Part of a small language model's weights.
Size: 14 layers, MLP 384 tanh GELU, vocabulary 8192, 2.28M parameters.
Architecture: LayerNorm before each block, learned and rotary positions.
Training: a variant of SOAP for these matrices, 126M tokens, 3837 steps.
Each number is 128 + 24 x the weight over the matrix's rms, rounded and kept within 0 to 255. Layers, rows and columns count from 0.

# layer 11 MLP down (transposed), 384x96, rms 0.234, rows 205-221, columns 0-95
[[112 151  93 161 126 155 159 131 159  92  86 159 133 136 139 154 116  69 115 151 130 147 112 135  78 155 106 112 169 134  97 129 128 140 120 137 151 118 151 138 123 132 168 152 142  57 134 148 124 170  97 103  80 118  70  46 150 132 182 169 166 104 141 111 122 132  87 112 133 102 110 168 154 170 126 125  86 155 113 204 143 162  49 151 164  99 112 128 162 162 143 100 137 109 116  67]
 [140 161 152 126 126 132 109 108  88 119 111 131 116 103 133 101 139 121 134 119 113  80 145 143 132 112 137 124 113 147 178 122 110  80 178 158 121 106 177 166 144 115 141 132 123 129 121 187 125 114 123 156 138 130 114 138 132 127 162 149  99 111  43  80  80 137 101 103 104 111  99 130 172 150 134 137 122 161 150 170 136 116 118 128 144  91 137 122 145 130 107 144 114 178 133 125]
 [ 87 139 146 124 144  98 110 131 112 129  98 132 101 105 114 144 134 110  98 147 121 142 130 128 136 189 134 103 141 141  95  79 127 157 114 139 130 142 114 112 129 144 128 110 169 115 115 101 134 132 138 112  95 125 161 128 131 108 172 139 141 107  68 134 124 133 128 142  45 141 101 133 141 124 131 108 136 101 139 124 130 113 107 150 117 141  96 161 158 152 133 118 117 119 104 147]
 [175  71  86 126 119 116  92 128 174 141 136 129 122 134 140 114 141 121 136  95 125 165 131 110  73  62 158  53 130 113 163 150 116 134 141 121 143 155 127  92 137 130 115 146 142 136 138  92 103 115 107 131 134 142 102 138 144 142 153 133 117 129 111  83 152 149 126 114 126 134 119 150 116 129 125 121 148 100 105 137  87  77 157 121  99  99 147 119 114 114 111 147 118 140 137 126]
 [172 112 121 118 139 134 130 118  88 109 122 151 106  64 113 146 110 117 129 104 146 126 126 119 160 150 148 109 139 135 105 124 142 105 121 111 150  85  77 101 106 141 147 123 130 116 106 136 158 140  80 123 117 124 181  91 142 107 122 138 109 113 156 139 104 102 126 128 102 141 162 143 117 101 113 105  71 154 190 104 151 123 175 128 144 132 179 137 103 135  85 109 157 141 148 135]
 [181 156 137 115 133 137 120 123 141 146 143 167 121 173  95 139 150 118 138 119 136  84 165 139 135  75 121 141 112 124 157 104 145 133 119 121 120 116 123 119 119  80 119 123 142 154 108 166 123 131 118 133 111 128  87 141 167 140 149 118  87 142  94  93 129 156 151 120 134 147 136 111 132 141 110  91 162 137 115 137 110 137 148 132  75 131 131 120 140 152 150 127 104 125 120 125]
 [179 104 146 152 160 171  95 179 103 108 126 187 123 138 168  80 109 164  74  79 135 165  87  94 114 172 150 169  90 128 124 203 100  70 112 162  50 140 123 147 138  86 156 121 138 143 115 170 141 133  98 182 108 159  81 104  90 119 136 154  85 120 121 171 130 168 137 125 130 109  77 151 138  81 107 153 110 151  75 123 129 122 121 181  90 167 139 138 112 106 128 199 103 155 169 111]
 [ 88 154 100 133 175  84 122 151 121 109 134 157 136  97  92 136 111 164  82 135 104 126 117 140 155  98 130 152 146 135 136  92 115 108 132 115 177 115 147 117 121 117 111 105 105 146 123  54 145 111 104 118 125 103 104 116  91 146 180  96 149 140 186 121 165  92 127 150 123 206 170 102  94 116 111  92  68 119 114 133 178 103 144  86 123 157 128 144 150 186 100 162 167  99 140 138]
 [148 123 121  86 129 110 155 155 136 101 120 168 131 148 109 152 135 128 140 116 134 117 130 155 125 134 140 151 116  97 169 161 153 138 150  81 147 123 155 129 129  91 150 159 105 139 135 148 160 124 103 138 139 127 144 132 150 130 119 130 150 113  97 133 164 129 147 162 105 107 148 119 111 177 128 129 105 132  83 153 147 108 177 145 147 111 180 119 100 142 129 130 140  90 134 151]
 [124 150 111 124 154 108 127 131 127 172 147 148  89  94 128 152 143 132 121 115 147 131 122 120 115 191 169 114 119 124  97 156 166 174 116 121 186 115 115 156 150 146 168 103 179  99  94 135 140 115  67 138 153 120 116  91 119  93  81 144 164 145 126 188 114 107 126 120 124 109 140 112 105 137 120 102 122 172 112 121 128 104 139 172 173 146 131 124 122 126 139 102 119 147 129 118]
 [122  97  83 114 151 149 100 111 112 135 113 108 119 135 160 112 116 119 114  91 139 156 135 166 112 108 139 129 158 119 141 132 127 138 136 124 147 122 142 115 143 129 117 152 125 124 127 106 116 110 135 129 114 100 171 156 111 108 124 148 130 128 145 144  70 111 112 117 124 140 109 146  81 125 161 135 135 121 158 165 138  99 152 180 181 155 171 143 106 106 135 130 118 110 116 138]
 [130 126 112 105 136 147 171 114 128 117 130 131 138 123 114 156 107 123 183 142  97  88 158 124 128 119 142 177 134 116 153 119 100 105 102 137 121 136 127 135 131 136 167 149 113 128 172 112 147 149 133 150 161 144 117 118 155 132  71 121 133 143  74 110 121 123 146 128 144  88 126 112  98  71 118 115 145 145 135 120 132 123 112 151 115 147 158 143 134 109 113 135 121 157  89 145]
 [ 55 150 115  95 149  79  97  48 163 148 140 129 126 111 130 117 104 113 103 140 110 148 153 120  80 163 125 173 162 133  95 153 143 140 153 143 169 144  79 118 135 146 145 117 102 128 150  71 116 131 123 109 133 123 157 108 144 125  98 153 151 151 148 129 139 106 101 136 121 110 150 178 128 140 165  87 169 142 110 164 153 154 141 167 143 179 128 137 134 113 137  98 143  75 116 151]
 [185 153 119 108 108 121 119 141 139 182 113 137  98 178 124 105 154 103  83 100 141 118 150 110 107 149 166 169 127 115 148 129 171 145  79 101 117 155 105 130 122 149 129 148 101 131 102 137 101 123 100 148 144 100  93 160 147 115 102 128 149 122 101 142 109 107 172 115 126 129 150  87  95 105 141 106 122 101  95 169 106 137 143 125 162 130 117 166 112 116  99 100 147 100 102 105]
 [ 93 130 154 138 130 121 127 125 131 117 127 130 101 108 128 121 109  94 177 135  89 113 128 154 109  95 130 122 113 123 115 175 155 147 116 125 170 129  88 122 133 146  97 111 116 102  97  99 117 107 129 106 119 126 144 131 120 118 117 128 136 142 131 135 124 138 155 118 130 122 158 162 144 116 102  97  78 157 150  85 132 121 138 184 180 121 129 122 112  52 162 124 137 166 124 144]
 [118  99 149 113  81  90 112 122 128  97 128 156 162 116 120 141  92 147 172 139 138 119  90 147 115 116 138 128 119 134 134 197 132 168 101  79 149 144 161 131 126 132 138 113 166 142 116 108 108 113 124 129 149 119 125 111 140 140 111 140 114 128 106 130 133 179 129 135 108 118 137 123 125 134 134 119 109 116 120 140 160 110 160 144 113 164 123 147 120 145 106 102 147 152 185 119]
 [144 143 107 147 129 131 116 109 141 147  98 125 109 113 161 130 115 125  85 137 120  92 151 101  95  98 138 121 133 116 156 121 128 127 125 114  85 117 171 158 129 133 121 110 168 107 141 145 120 106 129 159  98 154 115 133 106 104 159 113 120 104 226 123 148 138 122 123 111 130 142 102  63  79 148 104 123  98 119 105 127 125 139 156 140  93 144 135 190 131 109 115 106 135 142  97]]
# layer 11 MLP up, 384x96, rms 0.222, rows 206-221, columns 0-95
[[117 126  82 114 100 135 138 130 107 127 168 118 109  95 117 138 119  81 130 106 137 125 115 165 104 133 141  99 127 118 111 135 141 146  84 106 102 111 143 138  90 116 127  86 142 157 130 144 124 152 124 151 126  90 137 126 132 128 133 142 172 114 150 166 104 134 118 178 153 145 172 157 112 105  96 143 142  84  85 106 121 145 122 111 106 165 162 119 150 126 118 130 148  81 149 127]
 [140 110 132 133 177 126 138 158  92 130 115 109 103 118 107 157 159 113  98 133 174 124 117  97 153 148 108 105 111 159 166 120  91 150 123 132 134 121 141 110 137 109 146 124 137 157  85 142 106 144 169 114 160 175 145 114 112 126 112 106  98  95 116 127 153 164 101 144 124 149 134 143  78 152 149 146 106 132 117 108  94 133 161 164 149 165 116 113 107 174 114 138 108  99 134 145]
 [111 144 147 101 145 158 159 135  68 133 115 137 109 168  98 163 127 149 133 130 109 117 150 117 163 147 102 120 123 107  86  91 149 132 125 146 127 114 120 138 152 117 120  95  92 136 141 140 141 128 122 108 155 131 155  76 121 122  78 115 148 135 133 150 103 109 126 143 131 126 135  87 142 142 111 144 125  86 125 127 150 165 157  87 148 129 127 161 148 168 104 133 122 100 100 146]
 [115 167 113 102  79 147 131 148 128 150 144 123 125 138 127 120 153 161 134 123 136 146 104 111 127 118 127 129 127 156 172 107 110 146 134 136 114 101 122  85 110  93  89 133 143 158 137  92 119 108 199  97 122 151 150 111 110 103 110 116 134 138 127 136 116 135 156 158 142  85  98  99  81 131  91 138 109 151 114 106 145 126  96 159  96 141  99 122 125 157 119 125 105 137 129 166]
 [101 125 109 162 118 125 102 121 140 135 148  84 161 123 139 138  92 136 119 149 107 138 177 154 149 132 109 139 164 109 119 161 135 139 107 134 185 122  90 127 157  94 131 125 137 149 146 146 173 163 100 110 112 131 148 103 111 115 127 118 148 147 113 140 146 144 144 139 185 132 121 128 135 115 141 166 111 129 142 147 175 103 114 130 149  98 118 127 113 113 108 141 126 135  95  87]
 [127 121 116  72 180 129 111 213 142 145 137 152 148 182 131 132 126 113 118  98 168 100 101 144 183 103 171  98 100 103 110 127  99 130 111 153 157 109 111 162 167 134 137 102 127 150 154 166  92 121 102  90 134  95  97 129 105  92 103 130  96 124 158 136 201 119 162  97  91 129 100 160 117 131  90 142 156 113 146 120 153 117  97 119 138 132  95  85 183 133 117 110 141 144  88 187]
 [119 100 112  97 143 118 133 157 130  94 134  95 157 112 118 122 106 162  84 101 137 144  99 186 147 108 100 141 139 125 187 144 153 107 179 109 120 153 139 191 145 123 121 109  89 143 119 102 119  60 125 144 120 122 123 159 139 136 132 161 133 108 164 119 185 129 160 183 142 139 159 150 144 127 126  94  82 120 150 132  99 105 125 144 167 151 113  97 110 195  97 126 157 102 117 143]
 [118 134 157 157 137  85  96 135 135 107 200 107 151 135 135 141 116 131 133 122 112 104 108 108 130 114 124 118 163 146  99 140 101 143 122 110 157 149 119 130  96 147 132  83 148 140 105 102 128 163  88 115  97 113 166 129 111 128 147 153 169 121 147 134  94 156  94 119 125 106 157 148 149 106 135 129 181 109 126 148 138 114 131 102 146  91 144 137 188 136 145 133 142 135 115  96]
 [126 122 108 137 170 117 179 129  97 115 101 129 117 140 115 120 164 118  95 112 124  92 117 114 113 157 187 111 139 102 120 158 120 138 126 147  86  98 110 124 131 103 143  99 135 136 200 116 145  93  87 129 121 123  87 147 127 131 124 112 144  91 122 123 118  89  86 139 126 132 155  97 110 121 159 141 144 119 148 103 136 136 132 120 121  99  99 141 146 121 116 115 132 204 188 130]
 [126 120 101 116 112 134 138 175 135 111 105  76 153 126 131 110 105 142 125 129 147 117 106 147 138 157 123 155 146 139 184 107 131 130 146  91 121 173  92 125 116 107 107 142 132 132 177 142 129 136 124 138 141 144 126 179 160  86 113 126  87 139 101 109 142 160 116 156 118  98 167 110 156 147 131  99 130  93 132 110 124 104 114 120 156 143 144 122 112 155 129 108 107 118 143 146]
 [108 185 114 131 120 127  70  94 109 118 110 149 152 121 158 137 134 117 133  81 157 109 108 119 118 110  94 114 149 148 110 114 149 132 128 136 112 141 101 145  96 160 100 165 125 134 101  68 125 134 109 110 151 127 130 159  81 109 112 137 124 134 118 152 139 126 115 125 130 129 111 129 144 185 116 138 137 109 122  87  86 134 158 118 140 116 119 116 118 170 153 120 134 106 127 141]
 [157 121 128 127 103 187 150 129  71 120 155 124 131 118 157 173 110 152  99 126 104 113 114 124 163 129 144  89 117 135  62 111 138 105  85 168 153 139 168 133 155 106 112 141 143 122 135 136 148 118  95 111 137 145 134 151 174 112 156 105 139 105 128 138 145  89 126 108 164 119  94 148  91 117 110 121  73  85 111 104 101 124 111 128 156 126 139 116 116 145 121 154  96 108 178 101]
 [164 121 168 176 128 118 169 132 108 116 146 126 115 137 120 140 151 113 164 154  93 127  86 124 108 112 112  89 132 132  94 125 118 144 155  99  98 115  96 113 146 146 146 114 124 104 117  90 127 127 133  91 125 149 122 122 114 121 161 139 137 169 127 144 101 131 112  90 160 106 140 153 143 138  89 165 127 147 114 114 149 124 114 136  62 126  99 100 153 156 131 105 138 150 124 100]
 [123 109 121 140 129 130 119 168 135 134  93 123 109 133 114 129 138 105 138 125 154 127  77 149 162 115 161 108 129 107 140 112  99 173 109 100 120 128 164 123 131  94 124 134 149 125 127 147 150  88 119 109 181 136 117 151 120 150 117 101 143 128 111 148 162 160  81 125 126 125 141  72 134 143 117 143 112 118 124 112 115 105 127  86 118 143 133 144 152 173 143 140 112  93 146 110]
 [107 108 127 113 107 135 122 115  99 128  98 103 102 106 127 120 131 118 177 106 125  92 124 104 176 150 108 122 127 170 166 153 138 146 113 109 155 166 152 110 179 109 164 170 139 146 107 128  93  90 151 103 127 124 133 144 158 179 120 126 140 105 103 118 115 124  96 121 131 105 114 130 109 141 103 141  97 167 104  96 133 111  81 118 102 142 116 147 152 170 110 142 141 143 173 165]
 [167 136 146 128 153 150 126 147 144 112  98 129 172 148 134 151 129 121 104 151 121 134 104 163 137 147  95 113 129 137 118 157 174 145 148 122 114 131 128  84 142 132 149 127 138 147 129 123 121  99 128 162  97  86 146  83 143 150 121 145 156 151 119  98 134  72 154 110 177 127 117 155 123 107 112 153 143 134 120 139 150 178 120 113 125 136 126 115  87 167 132 103 144  88 120 131]]